From a checkpoint of a small transformer trained on Wikipedia: MLP 3072 squared ReLU.
Each number is 128 + 24 x the weight over its row's rms, rounded and kept within 0 to 255. Layers, rows and columns count from 0. Numbers have three digits each. The size before them is the row's rms in percent of the matrix's.

# up: layer 5 MLP up, 3072x768, rms 0.0757, rows 2174-2302, columns 672-719
# down: layer 5 MLP down (transposed), 3072x768, rms 0.0384, rows 2174-2301, columns 672-719
up2174 100:087161132142132173120146120087108138109091140106160105119133134145160129067162126098126111120115134100115129140156113109161121163127104105144166
down2174 100:111143129151087159106145129119096137091121125109102115139123136159132105191095102147143155094137115114112124132136121163108134151135182109125110
up2175 098:143134101099151144122135146148124144132159113150181112162127083107167143094164147111132141135119075129142138119128133150132125161119126182177124
down2175 101:156135117122156136125113079133150147142117127102140099130163097118178089101166127126110124118120091158089139135119160117103160125092138150166164
up2176 102:133109137094121133159141137135117076151158119124143120131145146109090114172139141119130129156163155102127156139136141121134110123119177134128168
down2176 100:150140115097106155108085158109096144135088135113145141134128149107102090150119154105103132120111136175135152143155150116071080127105149110117135
up2177 096:156131132157154134132098107086146098144133157181125139117103148143134166106158137172128123133116132146129131128115141109111090127141130150151118
down2177 099:123123082126121153119124138157129141120099171084108130081167137149100151152175160186096119110128147110134120101119095130123128121150112136135125
up2178 098:114112110123115147121075110116139115161123086153125154129116117141112109136133184146157114155109084091118140135157163114094134141134108165144158
down2178 094:125112121138126134121174134122141122126153125112147141121130149132067150167080119194133116160140092133177113145153149102107138093143129087127133
up2179 101:115171172127115115178144180115141138108150136119148114148175088140115111127130115094121183147121101162151095140140152166134123099119135164114141
down2179 098:134159112106126151103127154119129105093137138136157179139152133133133145114151079131133095118107132095125152132147181160159139176110153104147118
up2180 095:139151114155111119145153084094112131092183110176113075112119126160152153139100082089137154119117089106126078171133098121137144135141131116170132
down2180 095:091154120125118160109146131097123146133126138140127145158124131089123105121105114099114158114127043126125143085170161091121107165172126104188140
up2181 105:113111127146111113141065074152148107083119175123164142117145152126129143153132130092161121107199159101113147121165162110086146167177102133132132
down2181 105:116091109138105118148133115099090130105125170108086166099155128146128106147133098091160071110154181112116087149121095119142094119108099140153116
up2182 101:076150134167144157141103106113091112171126115134133143133116141130133158128128114090119111148102152114155084141145123086129110142155121143135120
down2182 103:117129137146174080099134114142156103148115162138123114106121168161169127077137163076155121149079116118122122138152165122165182182159121124114086
up2183 101:146199102090136124122129102097161124114109104162130134124077138101183137119121158148120134111125137140148158082131125130109120159143158104127145
down2183 100:122125174148114075152118142143148112138101112140167166134155178101099161132144126141103100128141125127077123147108154111120117151153151139118108
up2184 101:062141120111133106108114072078102141170117091093167124136137157127079123124133075097127131143122139141137113164193142089166171119142157105161144
down2184 103:097139137147145140144133120103144154101121083146116099121134126121113118155157086118074155176111167121135141061146119092139102120102128139115146
up2185 094:133151166125126126156065155132127141108126129150127097061140107162104117169141120159133104109113175111147147131111141137110148140101109104098099
down2185 094:159141145123166161119102123080118148100111149130157115148119130106119120091151163118119127143110150097080133149117135126117117128162114094147110
up2186 090:138092128098068120127134154101146141129110145173149171129164110140136108135159167171096157129142095135131124130149119091163161116088155128151164
down2186 098:179133127107154147171113180135122109080126140081119144115092142141129135147122113133146128108133123149100126173124129072117154128111156111168122
up2187 099:119126101130100127101096136114118110121119141119107138170112151121120105153130142135121132174141122139147118105143136194118118120140159116171114
down2187 101:137111148114091115105118142189089115144122112119096145133158100102122106123111118162127125114132138165151116123143111163165165162132126147117118
up2188 091:135142137149153134162094100120183161146122156135113122135130119096141139112120082086088121113130095105138137164107151123183095114116105143152125
down2188 093:151157163094119133112146162176109148113100099151145103121105127117140167101117118127146119112093107123133132111108119121149120131101142099128153
up2189 092:078140102161116127103108111125085120119127142138129112118147137118149157163154119122124137124098137104164148121142157124114135133128110133099144
down2189 097:132141124154105130102129115139124125121131111100111123167114116153121110129141134126161142117149119151114098147128105145150150142171098125081167
up2190 095:129143133107127145136100143128126122122113123138107135148115155121169152154131149182141122119120104128177112142161143087141135099169080140127136
down2190 095:117137165126113164126157130170107152117171122098123127122108105113133148109147114142129107138126116149153117131159096124132137110128122148142144
up2191 104:163148153101125100130150152129132174172133112118155089131118132104097120149092106120081176134123050110140141107133130132134139125092110144092112
down2191 103:124139083128125117174140126081087169091113133146143099157118112102075124144130139156135189119132142108123121107159157142141164115119148155104142
up2192 091:095158128157134099087085103139132166097152128138124150074126110118121091133131106130071117146098121172139140131087146155127146117127137141165124
down2192 096:130124094127128148173151145096120158127137139125121167158129093144105132096106114097127095092132147127132132115113143171104123105162067155100146
up2193 096:178150104168187135150141107133123186151172105177106092087093100103083131134168129164145127124103102160124119169148118099132135140134094106121111
down2193 099:119078139171138123114158111144124157125158087142151162111100135145130111105176128158129115127070124110135134124165160124109103138131160120151104
up2194 097:119194089131097099119124104110086164156122130149148139112111122124087147108184136126081091056138111115156116111160157160125107168135156139093132
down2194 099:157152120096101106108138145135128138144079175110107146155132121124122125137151124139164093086158149118131153086158148143181146109080115118136115
up2195 086:144118106122099121081092126092089151133120120118145152162130175140114175135094131120089105152114121110173151118139131100129106095118119135126124
down2195 096:130122108064134133113117132108099146170180088116122087135139164152163112115163162154136149145132126137099165133110111160129122130155139112167111
up2196 100:114116112134170146138155115123109061140143047078128087119132151165150140134123149106143090083090111133144141123120143144143132141068076132165110
down2196 103:117114078087127121074138157127104144120165143128125161146155098155126134125131115167146125114122130077111053084124127111118119131134137090126195
up2197 100:135113128080131148137175136092118091162107136132133107119146162123181109113126169125122112119115123149123111126183126142094133104144132135134121
down2197 104:137123128126145162127128126146111117166152075160144124108096138171150081143114108127144128116137120159119103115154181110105159144137091107150111
up2198 104:130125138120115162134094112107161152092147104104115143134119067142155137154146105116132128161150101100175134137141140162125131139149111115134195
down2198 101:092097168113153107143121123110119149162142138137109100088093113152146119122107121059139099166156128133124179147153143162101165149152158095122132
up2199 107:132075138161113153168164150103121101133097122155132139139115122118164118124126085157117174095141133083152140124157152117115130116123121113144177
down2199 102:144089139118103134144100101125119140135167149124140139146114106151114139122152125154155129139135154074120131132117137134124113154124103112144096
up2200 104:087146146111159135128151143138114117178125146151157119162185102127102151124106130127098138174135136127119167128102109133095123141095121101138124
down2200 105:085117127131134154155104175148146123115129170098171148152173133138103135121125139125103140115136157110122135127116094125138148149141161132098153
up2201 102:149165136116112076059102101152137121116108129114104153140152129137128117103145146116100132141124121147180115159129164109143101077107114130164129
down2201 100:110126123110097149124113122150108134095171134116094162133125121091120119091148091133100127168131104136129135120127125170168133119134153121119105
up2202 099:129112104174107145124128164143109118138150114134073130149131098127141091123139112156107110133141105150109157149150159176149118125113116141111102
down2202 098:158126141142124107136128149146137154118121084138126132130108122121126145119141121154135131116141131108160131150144120120158120157136146100119124
up2203 094:108148148143130097155123100130134139121098148147141148156171115090140157148126085082098177112111095119139142119141159145121137125116130077129119
down2203 093:148129131126140176119119132146109127107094123151127138123130107137083121129135126115133142122170143135141189134099143134123139147113158154141120
up2204 101:131153139140069145118183200119148102129156121148115150141132115130178140103136127124134147144145105103107131135151091101112155126124129131163120
down2204 097:171177103146141138129128153090121081110134126095149072118117121152169099153132084115161149150136100142167118133141121172102133121078146093184149
up2205 098:169130137121096148140108156179142147111115057135144118112118143095162147103114176102098096144102145126140088121143138117152148139122128139134138
down2205 100:158131158135086127149115137129122160112120131108088088112146147124097138132151136157174126137106184113119118135086111170118129142150111117157171
up2206 094:183181162157133154133186127078143082178175130103127201139099120145131115123112144101125146156135178128131105120082147103161133134152153141123129
down2206 097:116129140146150157117108108135132144127116100117139148128140125122130094109086125090128122172069139152141114147129125137131103085114155119137096
up2207 100:122175145127145115129103178135140103135122090114088129160121135096139099125142121139195166133173151118142128150132128100107096167108110174146113
down2207 098:122179124143152123144167092127145136057099112056124156139086102184171090171140137107155139126147147152128112128116128151135148123115142125146114
up2208 107:123157142161136111112134129143144141116097128134117135162139141091156131145156137143099133134141136119110104135170142115151131146138178120126159
down2208 107:167146138095174124126155072111119142105130133097120131113151137099106111119158146135087135123114196111130162109122129143121148117146104102135099
up2209 099:100114122172136125133114103129116098153116140110133132092117104131179115120131107103143125108111103115072107157186081108097140106161113137138145
down2209 100:128159143127216156170081122134111166132096121121133103127121154118163125129142150124103096113130135107149090103117148133128126103098138095136101
up2210 101:197161117078151099126143126157119160155115134096149145150119092118153117120121101126134116115139146135104136137124163101132134158119138101101139
down2210 099:179120067103164093146178147145159134126140106104157141177148102142127109152120138152174123138141154123126134100129158089131132110140151146078114
up2211 099:136124140121087079130095139117088150122165164141106091102124094126149149155114160122111157135120132132128119122153139119101125134167142162157108
down2211 094:131128108121110109132101127131154138129103107086105155143126105134126182117161136123173119105132122109126119095184100115109151164137120107130143
up2212 108:114153128097125156117126118169129075126159153199136109196134140125125107121144121139081090113169149127154061132118125153165113122104161163115101
down2212 110:137158167130136122159162124144138161133124089140117098108157117144099125158120132134142110123179124085069100075095136164119135122099146124100101
up2213 088:124161104118172089120157109182151079109119136148143170114109177112149107155118069092121114138161094097140128131121126117108168179099142095140151
down2213 094:147113105127144179174108084110146127123130131132152150116154123143128105124181117141137121130071149109153137150128113155143158198118140117125165
up2214 100:165159167107132118102181131170126071124153122152156092117118129158075112132096093160151118128091147096140109064146135111118142135134126133172099
down2214 100:162103158096136092141122111152133108124114163089154143099104158122123122127165144091138122120145155099159123078163146155130134145123081152104104
up2215 093:122121134144139122105168131127122130111126164138164091135127116109089123102157157142162112125108117174142083135104147075162151113118122116121144
down2215 099:132128129089128119132144136174135158087146159128093093136112130151127141096145173121103167099181133148144122121138126104171151158100107098137106
up2216 088:100178165118117159154173135174157159158166113128099097150133190097149135120114105109115124118123152120126158126117125163115147129129125127162100
down2216 090:132147131106149141120168152114138131147109141105125117165145152126083117092100142168105119146113127123113144132177104151097164097105120127110124
up2217 094:129146145128138131146132167164139162139107100105103116136116155144141152156121090094134146131128124133124158148179150153139125105127155112120155
down2217 096:106129091141176154143117176093144124170165125114133162149169132136118107139117220126129135116106117138118090137128182122134121144123107106167113
up2218 099:172110102111153094125144148120104119155103122159108096146119116164153132111116080118138123150086141121199165091105105155138130136136161112145122
down2218 098:159103133124165107096130139136119150120131144147136168167135115136182099105069096152155121158104157136168124111116096113115158119115146112145132
up2219 090:178152124145132093139151136127126132123139049153132166147151121141136144131116154107131118090136137110133118104174134112107135136155088148132156
down2219 097:134137126121157183143169134098090134106109121138127134146146116134130122135117172082101160098178130107180128154117117112103141105113160143120130
up2220 109:101143124124100143127170142188132147114130114094150155102154142158135129131138160150157090136163159115136107087137135129081108110123131156140133
down2220 106:126147132137158113114105129160108187134126149140138144120114142091102154133104115150095139152114133113122117118139118102112136097162101181112129
up2221 110:132138121147147092110147136150126107159144112070122092116120122109140135141154122104148148098122076153106099142117147131180115147169167091117129
down2221 107:111156142126134146109085120171156138129136186156114135138110124088130134121149100138156133109142145171129111143120105147151120123113145112130135
up2222 101:156116118115132107164139174088142124140092106117124125150134104176118109135096148110090114166136106125152145138154116091145124160116101144101088
down2222 102:147094189138102124137113142138121143115127108161090128128138090106113148119114132131107101166118129124102110180125163110141139109140054160105149
up2223 095:098097136127112138137145135118101097149150140142142149149130130140128130145154110139139098093114133089158152130133163138167102126139148090161136
down2223 097:127070146110145152151133141116122099136102118117159148148129146148121168156161117123127147134110115134113156149111131129106136096126147127137139
up2224 091:099148173141126117118148082135174152131113101136116094121090141121118125125101113095128118127098153137133134146130141169170164168132132115137104
down2224 099:201167137164106109158129134145091110147149177143134054124107103103111104091107134109136099147122124134120146148146132143160142160113130129134086
up2225 093:133194142141145132152160112158110163181159156116140106120140108163066144139177157126098134121145119096149192110108145153109115158100106152129149
down2225 095:168122135165102130097110114129109121113173142127125090146149138147106134133101130101136132157132095149066157118117100142143122158155116120144161
up2226 098:121174093141143137164153107111096155162142130109171098101150126125098156071126154112119150168144096141110138165105154151143105138095119125171102
down2226 099:089133161111133092104087166178143155131161121117140144096084161090103089157094125117108114159155129161112107145157153163137121125128146136122144
up2227 104:103157155126107056163114105104097144137148134109137138138123105115107110109123168107109151134158160186148155116144105142154147115109132101111132
down2227 104:167103136101165125162138119112116106134089175103112131114141128140106094125128151116104131143119135128155150117125116110106159117108174106160144
up2228 106:117096138143147144110097144107149174096184170134127154100167097113114117113135092105103157136144168134138119113122129093139130115136112174117133
down2228 103:146148167127106128128100153200142144125140163146136123133135075138203119157166096081117157117104130133130137187129151124128112191117112132125129
up2229 101:118123111094128148134133151086117099163146107096130122125127099098118081100063101146153092114156107132138118152141130148151117130064135198150154
down2229 101:105132073099127108140115189132106121171131137121139178155104175111142148104147117115124119127147141142130098128123143152146163045124171124127110
up2230 112:123135103127162134162110132111114125143090127145100136152133141139129082146128099116129078108172100130145177116132148166155126167128138115156127
down2230 104:119064075151108149116123131097135144107086136114091118168132112132129138111095161135119139090110113124104117151135130153121114112128144113162134
up2231 105:157160096120137136143137189113152085104180116128142124146112106166114136177133124131116142121137133132109124074146168105139127140132174167103150
down2231 100:103137117136111121125140112082153131120149123140132096121090146076099115127121145115101134163132126107092119128106129098096149177161120128117153
up2232 102:112135127132115119135127113136170111164154150146160105127151120101156126095118124108152099140130130097157087056168113086166123096135129115132149
down2232 100:131144132168115146089103081094097100080149104110099122133109109141158107156145096173172145139137128112132110126157111107179123142089193129161158
up2233 081:114132066140080150102136096133113105130143146104132115158165161099104093124096112118139124125138158108138132109112095140082128105124094121115129
down2233 094:153123154123151118107108140085189127134119086153144136110111128141137157134093159121148143116128139123129147113137177163127122153126125110135134
up2234 105:094116153130122117141133118125095143167112095122139095093151139126109133153144108150133130111148142154143138126114108135175125185128117134196079
down2234 102:067103100142129141146123113120115118152167124145119122110136108149133097149139121131098148080109135119117077129122153132118156103181105097107148
up2235 101:111115136134161107146144127163083184153126142128110128112144114099141118137140129151127128131081115126094123114137145162140124081180122126107106
down2235 093:113130074160086161109117104131128126107088110144102141167111166121134123086167103151150150115082155118156132110138175182130163082161100157118132
up2236 103:126120140134126145115119150106148138124123093101112128127105118181118139129128123137079092166133119158163120172115104140094089145115137085160136
down2236 105:135155130139167137106145155076156106116098078102124186136134139137100096113150150127072121180147135160095132105094129086152126124099150103118138
up2237 095:143106149099144149161092084075167119167118136124105109131171096165137126113129095143130109108120152174118175143105145149150120129148128117087185
down2237 098:137104158142147144112095067081125124124145133131144088143160148134117101118127119135133166092053140102155117140118146114132122144144120144083131
up2238 106:076097123150111103092135086099167123099131147123176173116121109090112089102098141123132095133141088116150153135124123155149135103122095124164130
down2238 107:099116113113088092125083137106117139147166096111117141099149127123142095119130157178127112105161103106150141136137121155142155157129163102133118
up2239 102:088113136112175103142126144128085095111110172107142151091140116141160132164145120150162135153138125104142128128131113139141094149128104128137139
down2239 099:146076113123111112130146134103154114133095141090097102190119144110157135168141131103131125149103127138142153105116112108157163111156109167115156
up2240 104:146122096146118167110127105126167151139139097124121106129127156110146105128116100155111156128176115105091127086150124136128088112145148168150133
down2240 106:116157135131104132134137137166134188176157123134126121112083170153140079114129120133109104121127122076144092098143120120128128145144138139186130
up2241 102:133129150153158139104132131132127129128172105116157095120132137136132141105142147100151166098091136159138150092136137165159130116119154128160114
down2241 099:144086157103090153105092137180156138152207114125148122117145148146126136086130098117147138149113129159113134109172153083164152101125117201141149
up2242 095:144167144123131099114176135103134093112154127120092172090133123112109152135094140109145163090111130099101125098152113096139117132121158119110144
down2242 091:074117156122140130137142162119133137114155127147103184112133154108153139129128094127194140139153130130140106141113132115149119148062163138119142
up2243 107:153093148128111128104136117133136132131121140146108141148185136163146115086145137133113105146079126121118119111142105133127128127101105131099098
down2243 103:193085136114121175164105150156135139140142133112090134109119129124128120135162121139090134115121127137077141085120118095135098120115129106130124
up2244 095:082103135098079114134125106140130153144137115182128139139096170098173149130126146093106095111096092094125119081092145118122131165145111128129110
down2244 096:110095107154121122139124164130155121126152099113165154121161137144133124094122104111149131137080150118132125083117119167120133122141151137125138
up2245 100:125110077151133131093111147126109085120137149127105116090118148090081123123157150169113137134136156175152152116142118130133117128131098145152106
down2245 104:124103150136116123080125154114145121072141097143130148121116142131132108134116136096110115165129119119156137162119119103136127148105095106130064
up2246 101:139116184139143099133099150124142154100117119147096100151126110102122140140119145142173140189139106159162135161148111141116152135124096105150105
down2246 102:139093143117128105109162150119125139143138094120090121151078125095111142122180119144117111131163158096151127087107100164168143107144155154119100
up2247 104:101106084123099167151119109121132104091137152115164131112135145165165173180134140084134118126157155125177128143160124148159109137164126140128110
down2247 101:135120110084171134128111122138142099170124188132168120137148153141169128134152089146137135138118098110140159149161118142127143142179122143130137
up2248 094:148168155108090121104115112133144115127119172173122153111132132128120126137105156145144146156162129104097167141151137139151115126119130130110114
down2248 093:120139153150144150119106117155173115122145119115129125149129100148098144116158117158084117116111117082138159125128146123108098095119173095128146
up2249 098:149164112131134144139112135125146115119162156113141093109114187123202137142130118103160104082118118155079100134116158131143111107102115135173154
down2249 094:160169141126107168111130153121137146117146147088126117151106131153153124151166131149150124113158151149160110102140150126109133123125145145104154
up2250 098:127161103093108108113105135154166096125072153143139104151152184131144136106117131219123138135132095122200116088103096105127102150157154133139129
down2250 100:141167160120176125115125127129131133124154161134076149138147086134112120128132157146146151107101153123129142109099119133144132151105164139130129
up2251 097:144121123125126102130148098092130107153113126144134084127129123132175157104159148131126153149133098100110122141168097112123116139146137134146141
down2251 097:111143115117146127117111148094135107172138149112182135130127127150077168079127177131126162152132130096138153122131115130119114131141156141092080
up2252 093:184147127140133160133101129123110115111096134148095100119119128092117164093136136134156124160114128134101095123104104115109178113182135163158173
down2252 093:152113161112155114095138120117144178069116088121110129127080084155135117178138157148150133111117114141101125142169112121169117129130113126104118
up2253 089:159135132123110145141121150153128128141092071147121139125119086100138124120166140175084114121164099117105125124140093088111155151110124126105151
down2253 094:172091152116130117158117134150093133142163114129119133174111054131098129144122146129120133108154169158095131119104131119078153116142126163137131
up2254 098:140157146144187138120136153110090143109082094105111109091142123094129157136137190155110116148079112103111123100196125149135121134135130127149124
down2254 103:157120109100106128166106151130122097131139136121104166155117136143119119121183165152106140098152077176148171139134156170120130121149158155127170
up2255 094:112083151131131121137107122091101136101078111165109098131142097158139125110149137111067098157085091130151109105124087132137113164096124094088106
down2255 098:124109135087127130122118132076128132142095154131135135137108106172094085131117106173114140157125119097125115147094090085172152147099130136159127
up2256 107:089087130108112140151097131104125139119129152126135092179138169116109097116185113087092123136116101143119172131140173109131118155155139103125076
down2256 104:115172136106108125158119154156116117098150108126115129098128143137107129133128131119102142091122141138171145110119189120102116146128128123135119
up2257 098:076115125112157170131087104109125127113118128140111112149123122103108107102156135162139112090151133135133147115099103141094150121145165123113133
down2257 098:078133132118130181140138144161127134133170117165150176158141098097103121071140126152139159116078098145132170135118124143083129111111117114083107
up2258 087:120111092090151138089149137103112114127130130134117156155062164096149100161109136163114088082089126108174159132099154163144209165098074154130125
down2258 091:114084119151087144110105148139079117113144151129136134120141143125093111120149111153051076135130140107131106146131102113134118137188114151131073
up2259 092:104156148145117108095130140107113125143147114144136129157136123125115114133134101103148092140144142130103129122136154127129146115108156141144123
down2259 098:108145099130131154101141165149145132128145128146101142115140119130107095138134140127152117124136103147106122127123127124110178121160145099108074
up2260 104:145131137139100117127128115165120148141126100115112094121135130097145156132133145115156163109158080120162100103096123103109121159165130147120117
down2260 099:106109104134146120120171117125149116110125159106166111145152139085119109077132141084159129181141120161120106135149150073141131101130117095120153
up2261 101:175164138174105109127163156130123127205133169154122133143129130102160108126165072108120115140113152149185134105109165155134086125161118154157128
down2261 104:119129099138144163120134130109106125128151155124111101125198144148141127127111078133146094099126128124114160119129068136121094139106103141155118
up2262 095:118108132093141165100147136113143078120111109147109118151083097109127107106182140067090130120090171110138145119156147108101121115095079118116137
down2262 096:155129172117135111118152130178124140144092095180079105149141127149162130137109093112145120138131123127144127093161124152149131077119133138126107
up2263 092:118136125103122106137124122137155156132155153099089155110134094114137137131088110129157136085176112154094101138116129124070150122133091141113107
down2263 096:125130151131110104130103123125126152073123152129128116176121083145110124154126119106114129144106096157114090131156156149118141103126120085115146
up2264 102:103140150123083114124121108111134138146109147114094118104152176144142082129156109142102122121133111147082151080117105134141109115139091132110124
down2264 102:073141158158134118171117151106149142096150146117112117112089105164117137139124126133128119134118150146165138165181189100137124148132091140150107
up2265 101:153187146158158110126109141165150134165129134120096137132125147134137126142118118115106119168127140090146154092129144103135116129118180134121107
down2265 104:115116159137076071156124147120130116112148148101098128119132160076127148146118109101112137164115154119143138115099137138150124148100187127121147
up2266 095:116163137127087178114183167136145131136141173053144131116143109081160155087129165121124100111141111155165115104133117106120117122165116141092132
down2266 101:121133098081148124128137096146126120088168102124148128112106173147134122096167113123138095115093148095168081165115125096096171137097144119147142
up2267 090:136134098152106111152114127130080102128105140140080118115162154126132059111123120138151099148133150114105115116117110092127123115138122068138128
down2267 096:132157132107120117163167114121107134138119079121112157099114154129174110189144134132122156113084167075126091117148104149135132100113132130132129
up2268 097:127099164113147161168153127130104076116164145147162156117102158142156165140112171138136096132115097111159116103111154157147091107157068141100112
down2268 098:134106094132098127132130135141111114131136165122106063130136092183148157138140114099172112143105107072145136136097134156115112093121126162126135
up2269 101:103140152116120103135105117145115176167149111123180081121129140088125124169156135087168176110122164106102121094135122170129131096117102100107138
down2269 102:115145156112138158118131129125124153163111116108149099150142136139140141132124158067184156111098132145156173106149152129118119121152135183118126
up2270 097:128118156148128130153125125104133116130127141152138119075165128118146139166137100141130093109131117084115136117161137099152121125125112107100140
down2270 097:155148136164166137176164116147108129094115093148098164095131114116162135133104092154131153102107134127161127090112156144124132077113136101125110
up2271 107:134159182134108094132135120171140153124149102132143142135119168078126131106102129143109105094169121125122123121165146110146145155101073128136157
down2271 104:075153122125127141112117142111102118105155090134096110171091169107163130134146151144079133071147110126147146123110097144105106085114090132142095
up2272 103:122112127111104113118101096099132134121165098169088128146145124135090120146124148122138108117143132092141146113135186103160117100142105131148127
down2272 100:100094105110110100097173168144110127134166136117131128164145105161142160090122157127138150156136123122132101077123140125091159151176134124092144
up2273 103:133148143127136109169121122132101208143126144168110088107167132163105174154054145139066095126104133136138128171146095136162112139114157132142130
down2273 101:118161145098133123121142127121095211149124140131138126133119114135097124106097101139093138136118158169137147121105132099103107125110166120089174
up2274 094:088120123159132118126142075120153127122164083150173147129087169150161141111164153118114136130093097105143109145118119154127090100097137132156108
down2274 094:137125145131132106076119154127120166164136106107124146162132116097111110122129084132170149120097129122148099147089120169103168096154145105099139
up2275 106:096134091143156106116170141057075150117148107140078112110130116112168148144104118142162132137137108130132092154120137115130154145146120141122135
down2275 106:116144116138094120107158146140110086143149080141132088112115141109129122152137089157114146129131147096085095125177128132125111165115138171126108
up2276 101:115097107108107129147131126100116135133133128156142198143107115136112151118155127127081147109136170126162104169128170088124142112150109120137135
down2276 101:157119113090097135113134089115144104153157129161113100145122154141129147132148158150081110093136134136175111153109140133081133139131159153105122
up2277 100:165149132104115182119109146086125164145136125083102101114115119141126142140164138114087133180153114124093116137094148140145142115122129107161164
down2277 101:131113168147136114150123127140171147134096105109102106109104105144130152126157119140165088157106127106171166084128145112155157121133127103138099
up2278 100:121126157127139104126124135115123136138160094117139115134098148146170141133146131099133096114132140141117094130116165117137120091119078122080124
down2278 103:096132114179141092144149203140115104137154123107115122136086120135115139124126117112181122130106152115139080114131119139175108133133125136109118
up2279 103:091143154137141119100142108150097116140138128126154113088149095149120144144094166136111111153118085077114147123135139097139131118140145125103175
down2279 101:106125138125106108146162113126113135103160132100117146125105112164114131131137126159144161130152126119095128161139121122147139145128144136158124
up2280 106:123153107141104090125123158155130142152170096176066112093147105098140099104133144161109157111106164172197168100155121151151101137129127130126132
down2280 092:118096149119135100127099148122074101126090078113135131155120160110131094140162107134102147132099109113101140096120140125113085093101099119135151
up2281 101:120127151135088117103132174143163122102156157102108118127161157163102166110119102136087123150086166138164141084099136110136108143135123136133135
down2281 097:130139118122123129155135099161111056095180139093115103117112107154132117110147126077108114140111090093119174122092134135127136072095149157171180
up2282 094:111153139182127079182173114164174177147127100115108133191104171114125130133150155103162090113130147154121114069155154140080147113130096142126153
down2282 098:164126102119136130123078164143140133135127132137148111137140156135103092136108084134114128129122193141122115131149126119133126116126108111134149
up2283 109:161083128137157148098079116156130091123140106134114154117125133175112109117140110132150140130109115092122139141132129169151123133091128152163156
down2283 103:138121103135162124127096124109142129141161120174134121134138084093140136125112128133126106164119145091111122086135095140108151139142086141139154
up2284 105:131160145135135107133157151159139143154145126138139111141092160188170126100133098107123128134157169156153128137111147144121117167172132102154167
down2284 101:110111090110141156132092130091176131124094089103127127141127155159151165102125119135172140130142132111119132154134152112111143129102162104112115
up2285 095:128107137113071116124106185148147125126143123153087160097152137136090140094100139128081116123129113147171075144152122133086122128132110108132122
down2285 095:149154125118117111072117080160136139168095128161140131131141122164100105147109106175103134119114112123119138152146140130135131170139145101151095
up2286 101:145156106120149129119127104107156142140115108128152106086154142157138126099118099129097125099146120144083090150111111145154090142142142111135106
down2286 101:114118166133161090160132123086128132103103151144089113097165128134118115150112145133113095134089130154138081122135146130062164145127149127123097
up2287 102:121148151157110095128072117154098104148101091131167093136092176152126152125125149143105124142107119137136123149076097134155126120156167141121123
down2287 102:104121114100151112112125124165100149146103123102155138157117119117133123139121183100151170106104125161100148127118086128123116095165157160137138
up2288 096:132130169144124129101116179068082147041123128132106155117059146149120177095128127156098139159118110118140093105159064188168087131145158134108139
down2288 097:112101144153131113089116093118087109126128080144146161140168117120111131112116122155175156081130160139095141150112110129146146103150127102089064
up2289 092:099113108175165140149169114128141109150133123128123137119101123116181120146173156122088079115167106139139105123106101108121137095102139111148123
down2289 099:108127156129166117118124134150136117115120101167123149128121061149107124156147138143169141115098122126111140075113102107167080130145088160127128
up2290 108:146090145155086109122156102093122125162133185152132122124156130137116130146122094136133098099124086117181167128148130167123086096110112127161157
down2290 108:155129119112097116151130113106158121095132124147112139175153151111136091160098138156133051080128129124118179132129163149097159079134078100124123
up2291 101:172154134131114134125131111144077113148124130128142115108130143141140119117084102117145183136143109072130129088137158127149119124129111169131168
down2291 101:126130116114107091165109169139163096146133140110118069111118133136132134152124154160110184167163191166118107114135166110147121131123110123092120
up2292 090:104118151113114115078100106148082155126153117110143128128112127156109089150092147138131110112081133109134109123160122165143134109147142131103152
down2292 101:170122122130109145148106123155161129161099098135128125126082088127166140189135144142118162122154166090114059116077097119120119154104133127111107
up2293 096:149119110102105139143155131127116117187130089134139122115112129194113098108093143113123158118133148119108118118129154148145166086146118145141144
down2293 099:137166137114128199150122103120134137106092088142145123139097100109115124131114150087129118078152070133131158122125101132114125139157141124137117
up2294 100:120122137106100106123095121130133137114140130117139088140122178129106131121139146130093135151158114097131121150147147147123140148139131121165110
down2294 094:147085123150099165148096134106119142114107115133102132110105150133109104131127135154123175149113113118076142107135148130097108174110118130116086
up2295 093:118058128120142109127171097131170109143049115163157078131143088120110140102103112116124125080113082150147078141112128153133079152109155103156144
down2295 095:116127137150204082153136135119164120166088097123106119140152118102153136119123085119143122103132117163129147116104142107087191132138176129165165
up2296 109:129099116138099145160117111104144113131127150148173062141130105129111134144151147113122129140127132126124123105091093103136101140121121119127071
down2296 105:128086142123123136134103134129134124140124120112101123121103117131117125118173092145164131126117145128143130150122130123141128069137153128123142
up2297 107:143131137147114154110158082141125111153149116145141144131138118152111161078124131113164165118151137162181134154142094124151166126137114145088149
down2297 108:113141108121131144130105140122120123135144138130144156128174097131106106141105140126099183180124082153139125162154076108148105172108126154135150
up2298 099:109167114139121137116110140129135077133106139136098148162077130149125169128174072058111154118114087081162100116195140131127108147142104108106143
down2298 101:103128148162149149130135120111126125161105101122133116139141128119149156149130109143076108144108116087152091103133133097087186132108098151149116
up2299 109:118157148166159152113115116138102138140121121071128130160164160099130159159155109141118114129141067129135146155126071132146141128090128166121140
down2299 106:114127102148120122111139153104081133120139138083132163134113131135127141139163116085093142141141127154108171131137105139125113114144115144073164
up2300 096:078162121082106113108123086140117130137139130136148143125117116119122136075096131151114090119130150122120106178121142134205109113129169132100157
down2300 098:135109139127130124093104146141128138136116139163109141100140094096111113097137157124160122110106094105201123151132145108130147170122159157074157
up2301 107:088146109127118121105142151151079130151121112094172124146142140092123120152104085100127131132114124105136104142110159102127144144102121101157138
down2301 105:129097153152134132117148189151108094144140148139095144154116120143103145160107118133118170108130124127140131099107162119098139133091101131126113
up2302 116:182110137155136148138141065136122122099121128097120160124149149162128146151150159132112108145103124132057110165123082146152097149147152141110153